{"head_dim": 32, "activation": "geglu", "optimizer": "adam_hyperball", "beta1": 0.9}
Each number is 128 + 24 x the weight over its row's rms, rounded and kept within 0 to 255. Layers, rows and columns count from 0. Numbers have three digits each. The size before them is the row's rms in percent of the matrix's.

# down: layer 6 MLP down (transposed), 384x96, rms 0.0765, rows 30-75, columns 0-95
# gate: layer 6 MLP gate, 384x96, rms 0.0765, rows 31-76, columns 0-95
# up: layer 6 MLP up, 384x96, rms 0.0763, rows 31-76, columns 0-95
down30 099:120131154088128085089157080136107120147117155152121106102121086147164115100131070123180106150103093126128162112156140131116114113115137118143091122138118138148143130133101142170158112105108130138071111126109148128108140103151115186185128144101115107105109108139118131096105122159119140142
gate31 107:141144157089122136165110141114126106084138124106112132181143136093156177127131104148159110176100143187135116117136142141140124121171155091084102109108129123138115125130115140092120132106130159107117093089107147130132131107107142129173149162114132150120125173104103143072120123131088149106
up31 104:126106163096110131172149145147160158089137145100084124149115141138137130116129133136139128173139098150142139124139143129127136130129136127114100099145156093135072184150138138153128167139178142168106152158146121127165094127117118114144106151067135114127105148163126108106091150122124151187
down31 100:118094150126104137142166139133143126151102102136139132162182086140108101150149115148122153110151109107103136125163143134170138119113171160132099124110119108130147098111102148097189145093124167150127150097101152149151160128140130081152151104104178124143080115140151120137112134114090156122
gate32 105:104173141122154122084132108075090185112182128125106103109139137151139138111175128098118119136101126133110129108140099141093120136097112134149116153151105134138166158134162142124120116119118101170082117083133150135130156107118120111148068118135095096162147161113144109104140131148161142130
up32 100:117141154103123156154159102188153117115115117117139115140125179142109147098120107142163158127128084162149140136114119099169183110117188098130114123158120122145085147106155110124163129125145136113122109117179131129142097118124081135142104151145092139116115153159094140141146128163132107090
down32 097:123105094144176133125146167132147150110130138155159186095119107146163133155121118085125099134121130119125104147103118112129138149092119113088121147108130131139162171123138076122143163085131156142144135084096149164148144124142117085131081145124101165130160147132145137174107147141100137097
gate33 102:157085131106107119160105105118098116103108139166140145104123123145098200122138130149096075123128132159157130067140122125135140131140163133101103164170137137108126110114135116099173129125105131148132147151134125127112134169124157089094109129126083172143135157120090098121110172136147127137
up33 098:158142093152140119119140152118106142112145096136112110143109134144196145142155110101093141109147149159151116111123098125129137131160161165097140159127081113134141131140122100157137105077098119127132117142062164118085147139129132131109145110143117133099154156127145109107137069115142100073
down33 097:151093127133114133108154116101154124091157094145147123134140124126107155112133151108113142159120099168120124134111109182137133089137148116173158143127166091111119141101156123092108131146133120147145098136134176092138132115088094098063105141160136174158122091134149132159125164145125119092
gate34 093:120127112120084127128103142092143122145154106162093109162096109107161173126138129107103160159115117135122136112136137148098076088157121153112090127128122161173137112128130128102113170175155121163120133139131076109096085108140097116125116176137123140142099112133159140138153153099144104161
up34 096:096140118090156131160134211171139110106151108122138134149159062135164100152140118137153098173108126128143097150111146133138175114126139123137092125150150126090098095131127164115120133173143089115141150126147124113162131136114151140148132132108095149087117107129114078120117134129123136135
down34 098:187111149080090114114173087152139102122135138130098124137143134130108136123147100125173179145148094108126179125118109143124123113117134125137142119157137137110124160136118107162167154103194126129132125129132126154137121132136098142119123118094139111103090182097151160133079118081129140148
gate35 087:099143170126116107124106139131092147115141148146097143107084148145120139125143146086136141084124132159145141135096118144131122108115160097116079160112138129113117143121133150139081135113131123165134156151134136068152155182175147147140171140089139141126102122097163116118130148131169113186
up35 094:099124115112172072126100148163107107144156124084129119099156128130102135106125100148110104124096134140096130127146119161087118105160157129134126094106107112111094116105155163135163086062141157097144101134092124122125098114137091128143164156114130110168118153132104101150124117145118107097
down35 095:112133100145133129094110105129152111124119143138167127154097144132106152114102090120141111118132078118184122102102102112155144185134177139119096140123158169128102146122100119116144163110143125129094086109150125108127164100154151114130107083093133113112181085123149136155127131112121150086
gate36 095:119097125148139160129157115143097116133113198097162117135120149132139080123122104120104113163113112156132150151102125142111069111120170150125097094102141143077127107105115124140109097159137172142104102150139127105114160122089149173141123088137103121118136133104147146143106169100141094123
up36 096:132096073161169104092107161155088122147132159180119107126125114134114138133146132156117115138135144098112121130149139167099132142111149097099136169176113120154139122113103143110097145103145105154117112166127150157117107124092126130136117115158089126128146098077104123128171130147088175099
down36 098:142137153118109125165155106097097129146126136121127160127139113130118139138100115083157131157108115154164164114128095150120115099108151097128139080103135158149121091123167118087116116158118151084143154149142153090118097190178124148131106135079129153122120108118162145123157141131156094096
gate37 091:085133135180091094057121071107149092115143124122102111167109112091145122114183115120123119121130137156091147093163092116134135127161132152155137171126107110095114131120152078140108140152122129150165155163100119138133107129129118143126119119135100162122150100116117146112134149110130119153
up37 092:148135129110168105109151129126127126166092109103151158145127152095091107148140127095131111140107115138142126168133059119135132100121145132170149137113100093160156086116126131156149092117153136150142126139092113158119123142104130119132120121108107169148182109169135094078078097113132153126
down37 096:066114167103152132154082161098121111113151123180072128103156102156145155109133137146127135123129121116083096157128143089113172126108139138101110110102092111166154154151102168136130140090114142097137126100126157120130130141141104106108133141121140109166185124106134133137146121157111129119
gate38 103:117120165102167116121119113127122112121137171121136125078138135122122115093089141124155139163155153139120147113153133140086122144147124093147087162107111136128102140169118065151106092114154133079104160116112121204160112129141095111130113115111084121133136132142135175153131100125126139144
up38 106:154133118113078128142131137144160093112160098141184113130110129131119129124150086123164126143154102154120166145125125160161117116162116128144146083129110080168121094152138148155105088146120150111166132119116125153148105168168099102175114107116155124121094105129120158095080122143134126138
down38 109:147121119152140123143103112110087116137117098134083141156144142105143160079145092087168118094102098062181133129151141139133121126095142137090135108104135155121139151101144141095169132144150127135133086113112140137144136121086107114105128158179133135127134131161135072158125153135100124123
gate39 101:142164097096147077121125116109136139115147120156106115133099139138109158151149150141103130102137180147138127099086116133123142181137073093156102122112115159146165139158106132072143109146122117123124129097141176142103155150116142130144107177137091147099154113116144091115122147125094129161
up39 107:121128143077099144171117141120145102115100145136127163102105106169160170096119147100146120122151142128117186104105087087094094144121108074120092105119130118101141095112136161137132121153140087156129157158121165104090107097151106131124153156153138124110128123152126157138122117134120093138
down39 102:110104163148121170143096118111132129092096182128133145158124122077151135130124112106165109072113145126145128136171150083167145136130145123172135097109112162138141120124129160130115137135125098118123154131169115130156128130180143124153156134158097135110140099137128108109166147115183104084
gate40 096:153111107117122173110162097134091125113156127080134162169080110121170144138111093128121131176120121135123100102162121138083102159090126101149128147127122132122149118178102158122113150140094172116096165143113127132128133104172158140116142138107156143125172141158102119146137097098134111126
up40 101:162146106107128098140137138125104144112200130140079111134142149132089110125126084099131156151142117134147156147148148086123135125097143179139110142119115156080135144115134128138117090112138172119074125097091141117167109125172130121121147111105159132107159151113101093172125122128120097144
down40 097:137123083133152135125133100108131108173136155132110111145160131161159134127129130127073095135121135112104150110115129135118142126107099123108110118163178166113128149121067153173133135144141157107128138166123143134114084068149099120134105077153116156160145119095149151157139082110126157125
gate41 096:106095125150162110123160127145120165146146116112161122114111129096119118108159152115107088071131101147135164153146126120089097140144127160145130137143152117086118112164127118167138142090138110137055139126127161107116108119134121124083123149130103134094131096115103110114147139202136149096
up41 095:095092143108125171147131143097191120113093141087153139120077106170126139083145129120152138119130094120117123145103165101139147107096129113106123110105140146200105134123141110122103109136133129146123097137134137130177120106135110133153080158113127120111139134144059157124129145152104140131
down41 094:145144109157111113183125118141100124101134167109162161125113137140120095143137093119106102129130154175124129145094106180118117133153121138096117163114128130117163126146093085157127109081097099130079094136135165156164131161119133110105150137146123078141095144156126141152155100113126131162
gate42 108:156136099162154156092136129144136130131147123150103075111122157115126161091158152131133136132159137150131147179135126133146083104100100098116163103144109107089138127123106116145126139124073161103101138092154162140142137111112151078094084108136105115174143151112140107122142129119145177131
up42 099:075122135106116132099092120112149112144133137122106117126131115135151149091150158155105154158108108159083137150139094187119114137152123106089124130137140129157138061159104103124109087120161110104126181114131110138135118172148107126114094090106159136135141147128121139137157165160133146084
down42 100:119132163126124082107170159122111146092144141139106129143120129146087093099088133143145095087174180113104154095123134109114120120108132146155075113103140155113156170124113147154088098104112132098133113149116171083088138114138115143144130133147123102157154098124152127117119146121170145123
gate43 113:114087122101151154128163093116131156145136144106122101160148084115135073144165100152173157135122113126171131137124160130103146111084138120139073160157129149135112119122133104125149128083134107139116092128119153161155159119108158104104113105101138191093159139115114133124146102121143150133
up43 111:170150142105125147118148155104130139149121152158112142118122193143172149147125097134140174116142122091103121078132136144133151102125119105116180128142101109166124135116122126136127131128148126116161125088097153178147138154139107176110097174101082101158107148085114118146119152152118126136
down43 107:107153144126110140160150142126181171104099133145125112125089139131133148152108138156149148126091154105139141149108185099158134103104132136178130135119137105138151140150105072114106123121130104119127124149123088106109171178166123121117101121123126127085120155145122116084169087166132111102
gate44 097:076145130088112151125139150074159121149152113102130091132140124100142162125125087131150134154130121124120154101106150105101114086083135127121114145130145147118134127136127077108133122154110109136111122112099114135174110118103156124163114119113174114175107112175140068131171150171145118118
up44 091:131142162091163102152194125135144086154116162150127110104135114126179128147180071092151171134107158118132102169132145128133130150157139115088125103092109128118123126088117142114154144150148107166128128114109143120109115131119102128143123119077127159112119119158106099144141163112113130158
down44 098:106092179160135108058095143168138104165142116120139153132088124152108112122176130135105121092141127155137117114119081109131099098112115146134131096149114126136145155146138137118169131135105140155106150125170170155107093133120087130094128139138102134133102136110156126082101144150108125086
gate45 099:173107100111093153104113138135105155125083112104131125118099097114112143135137111106153192104122147190110146101154115124120129115095147111156118143136145182112133129116150129122138127104128114152140064110143088143136122187139109124111102138095122142114164165127143144138165154162099114139
up45 097:174156092111113145140139163119138109105132123128108129093139187175149148114120107102156140125136088108169122139116137145101120097093171091118113105131116119138156078114113135163137131142138083106121119115127149108122141101165121093155120156080145126149147142149121134102158163160098168102
down45 103:152137129103165170113126115157097116119105149105124115117164119162138125152099119147134124123155183139123116132129117119133096078132132138103138110108162157114149068112109155096151147112147132136122148125137189113102090094117129152124151110131117143105066114108153147124091132172109091085
gate46 105:124111115118100190125142130112115123141129168117088129152135132133144123132172103095128137089153111130121133136160125075157089157125128110130124153095107128138139143131136124110126121142088151140134075140080151169115146142116105075109137147156117101151179112147135103173142138116111150192
up46 103:169120112075138141150121123150146131117118078097145136156132099149118136109108101093090099126123138160159142152119161084151129097125155144159126102121143117107155139120135144157163158107124130140167111112060148138095118151126096089111157146157151133134130095136125118169085100159105150138
down46 102:120136167131147134119138151148116150123125114154139135140158128080112130092117168108092097159151122075142135101129160074138140119136151100141164144099134127157093127146135150118142118118130109079110159120165148106126124119129164138119091137143112157129074144099159136099075131116183089123
gate47 107:138135166109143158132153148094099100129114130121109137114111111079144112201157086128158122146146192132155122117150135125122127150131135100087112114117168131131119165143087132124167128096169147098132100101135141126170141123146126120071109151131100138097132124125146159085153133121137133153
up47 105:149122108108145129144117140095141109117128133159148151139164153132147105169148141113114088154133160127101144085136106101113136110152098123134130057127100100139128145123167144114148146165121133131123119129152144117120185141151158111136170141195131117144133082150068095140133168129122120158
down47 105:133149134166142065140136113153099138086112174143106099112130117160147097137116125171092105117129071106120179121164072112115096151129139140118127117143145122112105131117099126091111136158150152132124140142114121152134129105183129168180111108102126122149135131098157104137127150103139147154
gate48 106:163081110113163161106153099137115133103090127106122146162147128129124126148109107086108102102127148128126072106088112128118124125114117141152142125148171140135103174174103158124124109122113111095141106116132152170122153113119101097100136109104178149123137155117098182119136137131076157146
up48 095:142100139114078090163174142147094150144085134130134136114119148126133112144146104111117081151153100146164122112139109089116121085110155147104083138128127144141152122160108110149166135137172140114147120109132049091156114105136130097127155104155130113136102115132124122128137165110093129166
down48 096:089144151165126200109123141116163132156140147111120181128095079116124104136102141138106160118080147100130129116146154104118157117158125096182102137118124134122144168106098106126160142162118103132137118162153168077098116134149143141133113121165136135102137124125102119129110123136094099146
gate49 100:160122138165147129139114140160119129132143133096143137123109135149105132169144119159137138106156167132123132130168154130133124113086164107150145125120132116068113121178136123125166153106074131172145101107134127115159104184126120166164128154048134115082109116142117108125138122142126153135
up49 095:102133120101124120132114135175142129150142079106130111101115154143184104106124141175120165116089121122140153135163083137154143126145131174102155147163130102168130124135146124123105105137180125085120126174104154093155113124117156109163115132119099142151142118119119167094139143162087110142
down49 098:151121146117138149089171128147109090109139104137123129182116148139081195123153132081138120156102081154146144118123107099131151136111130113126118130167128108136097089110145132095133185130121124087145156125090126158145121101129108160115117162159096120123148132112137140123151123083172133130
gate50 096:120143152130143168113136141111128146133160142149134142141132139103099125103144136136126082160152107158105116119123167147081085155181126127113130138113114162127151105118126137141160102138102169143159061154178104148104149123095160154114171135147128110108116126132166135167172138126119127168
up50 096:113121085117107145163113111119169139144126153144138173104124160164134129156091119097118148134142134154129136142105169166106113132107097096145134160104134121132185123153098145140092160144134140119097166112097128140107113172111101122073127147141105102103133086105076110160147136096115119124
down50 096:110099119141098128154086145152118167126109117123149127088127127121128166170150139116114165099118128112123145147192111121159173123094129112113126148154127127128115160098202172123105110133107121122142118146158112092140120121106136137168122098091156147124088101117134127122151154175156137161
gate51 098:155113081110141164086097130107148087108124146077149131133122129120105135149132111071157074112167152171108120131126093168134108117114118103107092133102130130109152153116096113145144154067136129114150091108123115178157147146155089103134137122108135143132124100126139148120156110126110125108
up51 096:109100158135113173110073118107126126110141091126152135126116153091113155168141084091160103141109147167126126132122132124148155129126171146112098085169150103172099116169129120106124093135176150136112098142149094113116144136139149122118143151153129151153156153097147099111119173115119117152
down51 094:119146147083142124116146167137156168130152159079159129153112079151122116096119158167148170097159100143148142162164104145123142143131117117128099132159157125127125125120127147160173122105134124118133118156102172098115080124148122087105100149093126156122154103146136146100142101128172139142
gate52 097:156118064140108100168129106122126111124160177116161131156145137069137104130131100141122141169113173103107104101066101124164150114155162125139143105156155156142095108110142144114095140162104133136123129103116131145125110166174128131124110098126129124112120137104152132122089122110108155098
up52 095:137096167090157112105095136105169142129127104101102147125122137140135148175148146154115103111166118141149093103130137178149133135096118088096099148167128095131144098158144123108173095158124131141162164120137148098110103136116113155143131117160113182104129121115091134187130138131141138114
down52 094:088157121126085140094098077141109111089117173136098128110149175111162144098151138098120131096118119106116139119091107106087107142138172132143126153163116174146157129130176121139102119137137111146108118110154103153147153123107156127171132121093151089147108156111149111111131126122146147165
gate53 096:107115101144082078087092129128144148132136118163132112150112168101131120128137117104130160172130161123086144085129153162110160113125110128122072163150117105175129159166132128159140145113096121134095179147101100114136119116134146113145112119094100105126127114117159122134119118151162146173
up53 096:074115110156116143125096112101148114142118156174167148136104098115135098126156134103081140098109152108109134151101147156098127098174098099135143144146156123136136116144109127165088118098093112123147102187121092115121148153158170095150135161135139131107128137121116101102110124162135120165
down53 095:133135090141137121094136147110127119135107109132163107167119115130102130110145182135126120111147154166126125161142115081137125115129094133167126109100142128155139091100144142126139119143114119118114123099112050148083106151160088098135117094105157192141113123132077165135141134100134097123
gate54 104:124155146103095142120120127070131154153142145129168098116158111138094166156148126121138115116180149147086133149156104120093096102076088091134123148079084104111131129153130135097117135143109150144153135124094112103095166125137110135063131117126140136123150092125115132102147120141110119148
up54 097:119106137128151165125157132138114150136165114075107110119130136138113136140128138155091113111134170165115129121107132131099140090145145133105116175173106150106095117117104110110124148163142127146063112145076116107118162138134127110064108120117160137112118083171141150082148139144133091126
down54 096:126143116162117142117099111117101151128119177168098122090108155105107178113165105097138135142110081140133154090092073145138145130138126132134099130138164130154085120161188129135137119131090115133154132124134097087146139136155116127136123125136149100093112130116101160148172083128099128132
gate55 100:138154151158131175155091163119143161126128153116123127140142135085107126157111125092100121133125114146146152170145167102100111168092119134100146151100120117161126083133105131148101156127099127116149128108077111128129100096144107105116113156096137137176123101106130121117133103140093149057
up55 101:157099150095157138099170125095118106079129082101110091110145144111163104096140106127118116127114144096104122140121145142108135167097115141127126111133147163110120123075170117116118101144104130167167087118125113104125102120144138136127090149148100114092130112086120153168189130104126130113
down55 102:153099091109085108144157130126121148095091117117143166127148117123097127140143141165110152102114097115110121133139138139143128169112112134117125122118164120175159077149111125096154131137166072136128091146139161116146109118149163139124164100092088114100066121115129120119117095128159159160
gate56 090:144127114156137125123178156167135098148092130132121070107108155099165142121104107133112163107147126140108143109119111137153089152154090129136126107143133166160131127131106158172142102128125154134103126099134074140115133175150126079114133118118151137165121116104147115088148172085165113145
up56 095:149141127101129135156132189118110131107105134115109157078142186114115120142128090108115117142102124117155154140137100143147116150058148103109167131138112161123148132132147150071158119117121133138139129116133149192159148137117164122126118116177135111132087124103129151105097120107143113086
down56 098:127124121142141186114131088142182093149111112160130124166143113133140166122116120134125154088146103143135134156131129127138082119148144092141081115109140119160188167126121168165122139102146124124109169134130162087131115122136143143137118128115106121136075084121163115132140118112119108068
gate57 103:098114159123102171090120108144140128125133161129113059100124148141097118120160132146114115128120127137126132169119106115104097164125107142130153157139116148114141103163113069120124123094094158172155108130143146122100118104105067150105144131110093096136144096105120108157163136161134166107
up57 096:129122113140175099143158108115083103150118136114163111163070131128140078135164125138109155109115141138133147159080138148091137152149129108103143157123116105134129149154193111111156153102106122151137137135163169131129114142142096151134135087156126143076118147097133119135143095136146099160
down57 099:147130145154091158094117162160086121140114123171139125148135130129117115138087138110122122126143079162102176154111127145071125120141134102126118146136129117105164157168140181133079108148095137099114135151143150097103078133144122175113135103108170114121101145121127100130166116121123099136
gate58 104:134122130058153141127150140141126111152126164136116090093157165117104156106123121139149145138137146093129144152133165101160143144124147108084134147159126159103125180106129116159169124106148157080145080151112104168120097121099094107137129128109099156125129102166110119126115154166140136102
up58 102:125114114177159129071152101127109112143073147140096122142109136128123164114106145126137113138102122126127142129103127122150115146112095171152098115160114154098137055099138112140129113148146110137127130135144145101157130141099131157198101108149110147092160083130131124151125093173125155137
down58 099:137140123100117158125108128163097110108088130119140141152103144140152075123101159084156116137135127127130133125119121161126133106085123178161133160093156153119173135119149097158129132168094098124129081140166102117103129147153140093129099127124116070155123170129147125118126169119124110084
gate59 104:109074119140138140110104077138179141137138123088106128111126145084120123160141140121170180149156089129125119161111125093111088157155091135148130115147107100108089097133139141108108138133101151135142153158085162132139114134129140133113121125085175118142100157130160118136120132166170126149
up59 097:165135156137172124114140130160107145141137124141121132143154114170135136095133164129105104125146125149116114110160124168133161146084104115118152158134138111160174108139144114070151156134108165078134134141138114132124129093088094134163120153126147103093139149113128151178131158140112075083
down59 096:164153162130092115102108126135150087089111095091122133118090142113148127128102181138123093107150141120109136156131118123126139138110111153129094107112142142124159137152086143129156149126105105184155138105124081171154151122134167115142117171128119153135077114132138112124152067156156125121
gate60 097:162105118103157126114138129132096123144151113145149136112137108149108132162171137122102112124112174133135097123143097132156117104130103076132118100135175109096165152107080132070128095123140155159142154128149133087107139128105137143166146135092115138098148144088085170096134169127158133139
up60 093:110087099135145140132171150164129147155100162135138107173102140127148089086133122144124132140082125157130118107144135157113070144162110165090139092129132104144105131141155112154130130124165163120128147123173150102135129111120116102116110144106123106086144111131160097100118111182135161083
down60 090:182099137146098089113097147176172091119164127120119152106157145114108143117156132160109139117096110147119120109141115132159120109091132063110103166141147127115146138154145114116138109103110119167102119119151094093151110147133103152131116153162105103126075182122102112144137123141143118137
gate61 101:134134134124124152130085150170071105130120138123134131126128163101128167177107100133126173134125100127139113111128094099084106148151119109117164146150102164095087107121137135163155110124114120109163097124123141135088086120143120163097145137091170160110133135157127102129160113125168163148
up61 096:088130162124094139180081104139135144113122132125141099148144142150130125167121147156170131118175134130085112146142116114127093097147110125118123155135107166149095105113144143102135135143146134125152111161162084133155099110115148142139134108099168162149150062095167100106131107149116119156
down61 098:145126118066159093099161170134154157138145096148139088125153103137124166115141090147126107092128069102171157119148086141090130082141141149113137109090151178130131150119112109129130144129137156112147134122140142124116113123147122127100106094153087097123116083107107112115116140138117152122
gate62 095:150130106132104148066099111170111114126148110135144123152124171124112147156122125120104147127154111150101110106096117155084113099145118127119124125074122123129149174170119119126142156123149136126076098102152120148114169081097117131104099101155150116143120109122110188098149159100147149154
up62 103:118136113168172117150116169135123122153131111146143132119126134151115139123119103151172121109165158127085118131128105133141160123143096168153127141149110132140113146146103109128162134114122116128139168177104097120133162174167093112071108182129137124105132153084152100153137082135112174146
down62 105:112134114109106113130109120129146109126141098149107100151167119088086126131094092099106161088181128150138123133139147113114135124168155161099115086171123119130105143123150140137104148153148143107126092110111074119114103135119121162118123098086146150114152139098075107150096143155169095144
gate63 091:119133089136134153148088106121148143123108113155174121191125129132095129126135145150118106147162127090083175095102166134109126133150174177139117125106141106167146122113109164085152126170159112127102135109154141110156095099119155111113129116133093080123127125115120109120123091141129153146
up63 096:091109122128112131127119075138122102130154156102171101173143148058160103145113130103118082168137103106130134148135162109134139142111165143124112103119120141150143108105148119147150096163170141124105131120100106140106130107086163102132145157153147132106149131085139078147150121166133132112
down63 095:123117172128133141123143128118123131086126118085104087150087153161152101123118161125116116132170150103133184173163157138154136095140101130164087134155127099125140106120126114160150168142131132115104116144148118071159082117137123135109110113119125093150117096116140149133104132092117072140
gate64 096:121097121142133140131170135137133096119148152099108107124147155177113153143149133140152118140130142167106128119133162160145155160105129114125114149123150105119124177164105071096157078132135072129134087122145158122153127111109157069158156135125143160141108114114126112123089146130137185124
up64 102:094120124153124139114162152128114105120133150164112181155138138118126091097094165136123118105105117137127130095115140099127149149140106184137116123118172141141163104139134150142127145119074120150129146147118119089104128139105157099100107190113117144158101110116100096121057165135150146119
down64 102:124091125146134139111109147139109114129144159110116120125106072110156136139111084125129126138152116128141135151155153122111093107163101159175157096113117123177116100125111147114106132148073116078109125141135127137135119132095145132093100126165118147103173148101143148105145135062087143080
gate65 108:193141137105152121121145141125081145111128106102097101103101156140088106107162078094135088124089110133153108152150131112100105115129124172135124166124101143107143122172106126132106114101133160142096157155110107152148093170131112135135144169129153101115168137137135115140123095117163119149
up65 091:109134147090188113166115114140071128152108107137086159131147119175142151124113123145144142141091121139139108125151122152110141120162122111127147122119117127157095122174106103106128096089122163099170160074150148130133088099090119126127134126131140135126145128079111130155100163133089123095
down65 098:135136132147150158153112124107103145128127128122126103110069149134119120195156118107154113120157122130132138166152102086144138125117086149106151133120115116124135202084130127158116144145138132110175129137157153124128174146129133141079106145164125129098122157125168126148097147147136186121
gate66 096:113127060116147101160108133107116139175145160125098105125130145081133103108142114090108132124110128132147129132150147178073128084158129080152122113155099090121092147130157105122130125137094131131135119123121166109102130160125113131115149162111133144144091079112141093111151108147140112084
up66 097:124161100120097111120108130102159146144157154110101115115119139151134094151127086113128139096104111160078088118171133158125118110074121101125123138141149159169139115152155137156132143104141146101155158115086113115153173144165100136117117165163142145133126103132118151148100165085132171120
down66 097:124146152106131154117124098140091084129083113096135103107139154122113163164125127103162133141130128155098113108195180128138102122119112132122122117142097137130199157096119105131125140151150107117149121180166141134142127151143126148131096119156093167091096109120136104079127134115139120150
gate67 107:139136163142101120158118125149102124092108125126152138157163105151125111084119099126120163172134126125152120070122186188137108161132108168086138144173126142138102112155133143150107122134104128080120112139098150119175124129137129143153149145134123106140141117137082150098098148168133148145
up67 103:114067145129090125140099100155100114115128138159101129185098119097105090137117144113117108125109142142111117095109098109124107132151140183148108110143173120140102134172130130114141110140096108153120136184111095130119134115116130144147146106156116142092102155085135180141104138098154099149
down67 102:097127174101114166119151158141131084146139161138154083134126171073090150111114130141114145145163127113146105099171089122136111117141132089144147162107093098122096170117123138124141177120132125148143129114128099149111128121157109134109125165116145159113124123156088121164079123106156143121
gate68 100:101103158133145135111127095133134146124095168131149111106122098103149168179121114113104143158100136179149095121183109128094135106113107143111104125100124145079147111159090140147138148132110128131144085091129101119142114171169106103100101155103109143082128103122099156151144132122135151124
up68 093:117142138142111118141120077132102133116151110148121150158090101103145178106109135127129099160130171090139117154164102109120071106170094164179132113119134149120114084151175129102137116125098155140129139098118095146120128148163145121082120141153098098131119144099127093153110134103117113138
down68 099:145166165132081092094130105154156146127148062174149144095128119152153159124139147146093129121148150132086150081121124145169124129117145114145119106143142129121156160132143117149149099146136107166124118147159147130142168109142088155158143121133143124096092161174131135143095133134171129140
gate69 097:134098156099152148121126158148112105131142120141109090131125121167118122147118094144097088133148134105183154129098127074084161128119136147088132114162117161159162147164114125140126125080137139109080163115099116082128121083107125131099126156102143155134129122121120180110120119117108149097
up69 098:138075145149130128131146104165144092156117147109097169116090072101141149149093159138127150135112142083126092156106123126155166119139108130122129161106164129184183126127115102136113100116117126166144131113149128091137147132069109150161123134122105154123127119125095132111129151102153155115
down69 100:121152148185140095102152139110100157148087143118125083139104152103118138121106098115139175129199147130078143148176130114081139095121124145134148144143148143100103128147126149121117143098130114163096094125122157122133136155147123132115128134129113126141155101074156164173132135124144156139
gate70 093:142145098120130104117131102122125164109126126120145136127163136137095119169134172132139092127130101113155108128104113147171091157122138172193141125137109117124131104125137145089144148164105139129146110128122104166171154114115100137103069150122128169088139091125153172144133081120153168134
up70 086:149106140069104093148118120151107128145139121076141171103158177163155142158108121134128126149087088146150134129145125163125120166114111130112134082129117116177158133154125129148105156113147140105136130085157119149097144123126108110145185136115150133148142143125075099110121147157151101112
down70 090:130137110149092161119110091132146113155120119124105126087101145112114128142164090097136106142125095098138158136137133170097132132160152138113132127134100147135158095134128150149155112136105173122176121121112052171149136145105106122129186116140128149111069136147116111121106155135142165159
gate71 090:128133144180126124156099128165152136146144132144146107096139114136102109113087132167158105158119109125151098134126118133138140102120147158180146111153129100129101163120164130130077084187172137130116114156150096143131082072125127120110093118108143135139118111142145131134137149157154079151
up71 087:142128108132102137138150142107132110173140146169138154150111116121109140110127085118106120101108142092073126131118124105101134098149139130135135133153109112119113145158098151160128143114135110175149157145164137088120101193121140147167189119157107088122104160153117166130094136090140137164
down71 090:108113133097099104132181102136126104148099162095133095147142166139090147140189105136123119132158119170136113161140096100135161138134131112123128146128151167150098144125155130136152139127142156127109093155098099120138192121117129136086115142094150116094110123124084138160140144119112146179
gate72 102:108106102115161128104149149101100107102130161064125143123150150129112169141098093109154119144126133110135135128101123150113100180163124160146140140144127191161164143104148094121111154089159156108082155163113124099122144089158129112143130138109112158121141118136119110126100103091129101142
up72 105:105136103101149127151098134107154099151127109148154087156144150160151147074139111136162122169104125136143091113088113107136151157164177137105159119133134133122090125079099128131140149086162097123107121129125127143131176151112144148113081115159155115123170093150123111131169115122129145150
down72 100:126074116147102119109140114138132099164113143106125101159115102142123106170159133151118102150147106136138121106138152116113161105133107142159134127112093113160146098151165103119162103126127117150165136126149080090113102176159067122120118110101117160134168138099148116131149132158134180089
gate73 111:131106087136148123113119160091141120100101103113116129174166095130143115136154123114111099102173119102097110116150153113131091116144135161091106153158124131091148142167124137119140125110134132112135131119165114133098170087125103139095132083106113121107166154078110112141082136145175168124
up73 105:123172126133067164127103157088128147143102137152146124110080128116149129137103117107092125079139118165093138122166124130115116116087083142121106160154131136140165151125147151155129171141092155124148117101146138136095171148153153162129121124138146114119117086142167151113111168118101145145
down73 105:133143130142142101140148142143129157144156163150130129126127102081107075134116110109128121131138157112155098162099143110089132122140128128139135118110105096091134068120169111124110107181148150134112119166164123092151095122117169142165111135117174122128158147098074161127100107100106138100
gate74 091:150100109118146131112110097151119108149122111127167092165092180139138094165131114160093129127125125121174091103130111100153157097126111145149111144132175112118163135124122097146133163145086156155123098114140170114097124140114109146132155124091119116083146093141122099090143145111097175123
up74 090:157135150076089166105112156119133125093140100111175130162122178135148104130131096098096095122141118122118118125132146103129120141128131131113128154112164165133141143170118166079126125093111113141149123133158131071135161155141145134088148143138146151103109139140133155141131122118126126045
down74 093:153174125150124112103131083137157112168153122151104140133116162154151122132111131150128139089145131180136117119144108136165108096121110146128108144159150143150154114111167127160140157157149133150101118128149099182170085116115127109151118107117164136192104108104136094094162140156120116110
gate75 101:116073133089156128169111092123125121123118104082158129142150126095139121162132110125093139165148122147165115114130120081085162128127168104142130141145099148151095154125133125165108114092131100151112081152123132122098088115110091154129168119135145127128119094155144113108093093097142164132
up75 104:170104146116127146133131138138138136123168120120098150132089091139114140130134142117132173150144154136083141143139163138133165114064144151138121121162100097149126129163150117142126192132121139105111147113128101123154136153137098120112143158090144182133108107110102166135185163095127162104
down75 105:138142128131152137102147137129155126129159113118148148105151111109102157156116124118156161126097137131114126179167090092146195125138093113174144127149118110138135138166117104157139077085137135160097121128159114140122093125118125099135145124140114122153164095114157186094109122167112100157
gate76 112:156067167146109147105137104153145130129132144109132109131138143128150119134126099129121151115155130158154090089152130058136123112158156091096122137147171127171105155120115104134160127115141116124136144148130093121109136113121100143144080153128163139124161114143104070135114130171186110119
up76 114:163106178122124135132099126108159147110127149101107097142144127141106095125138129098103122110135114141162138137140146109104151091163133066093119131132107102171093194136136129137129141101120161139128137145128095130087089123134117161161150119158078132091168124133120120080142120162157124144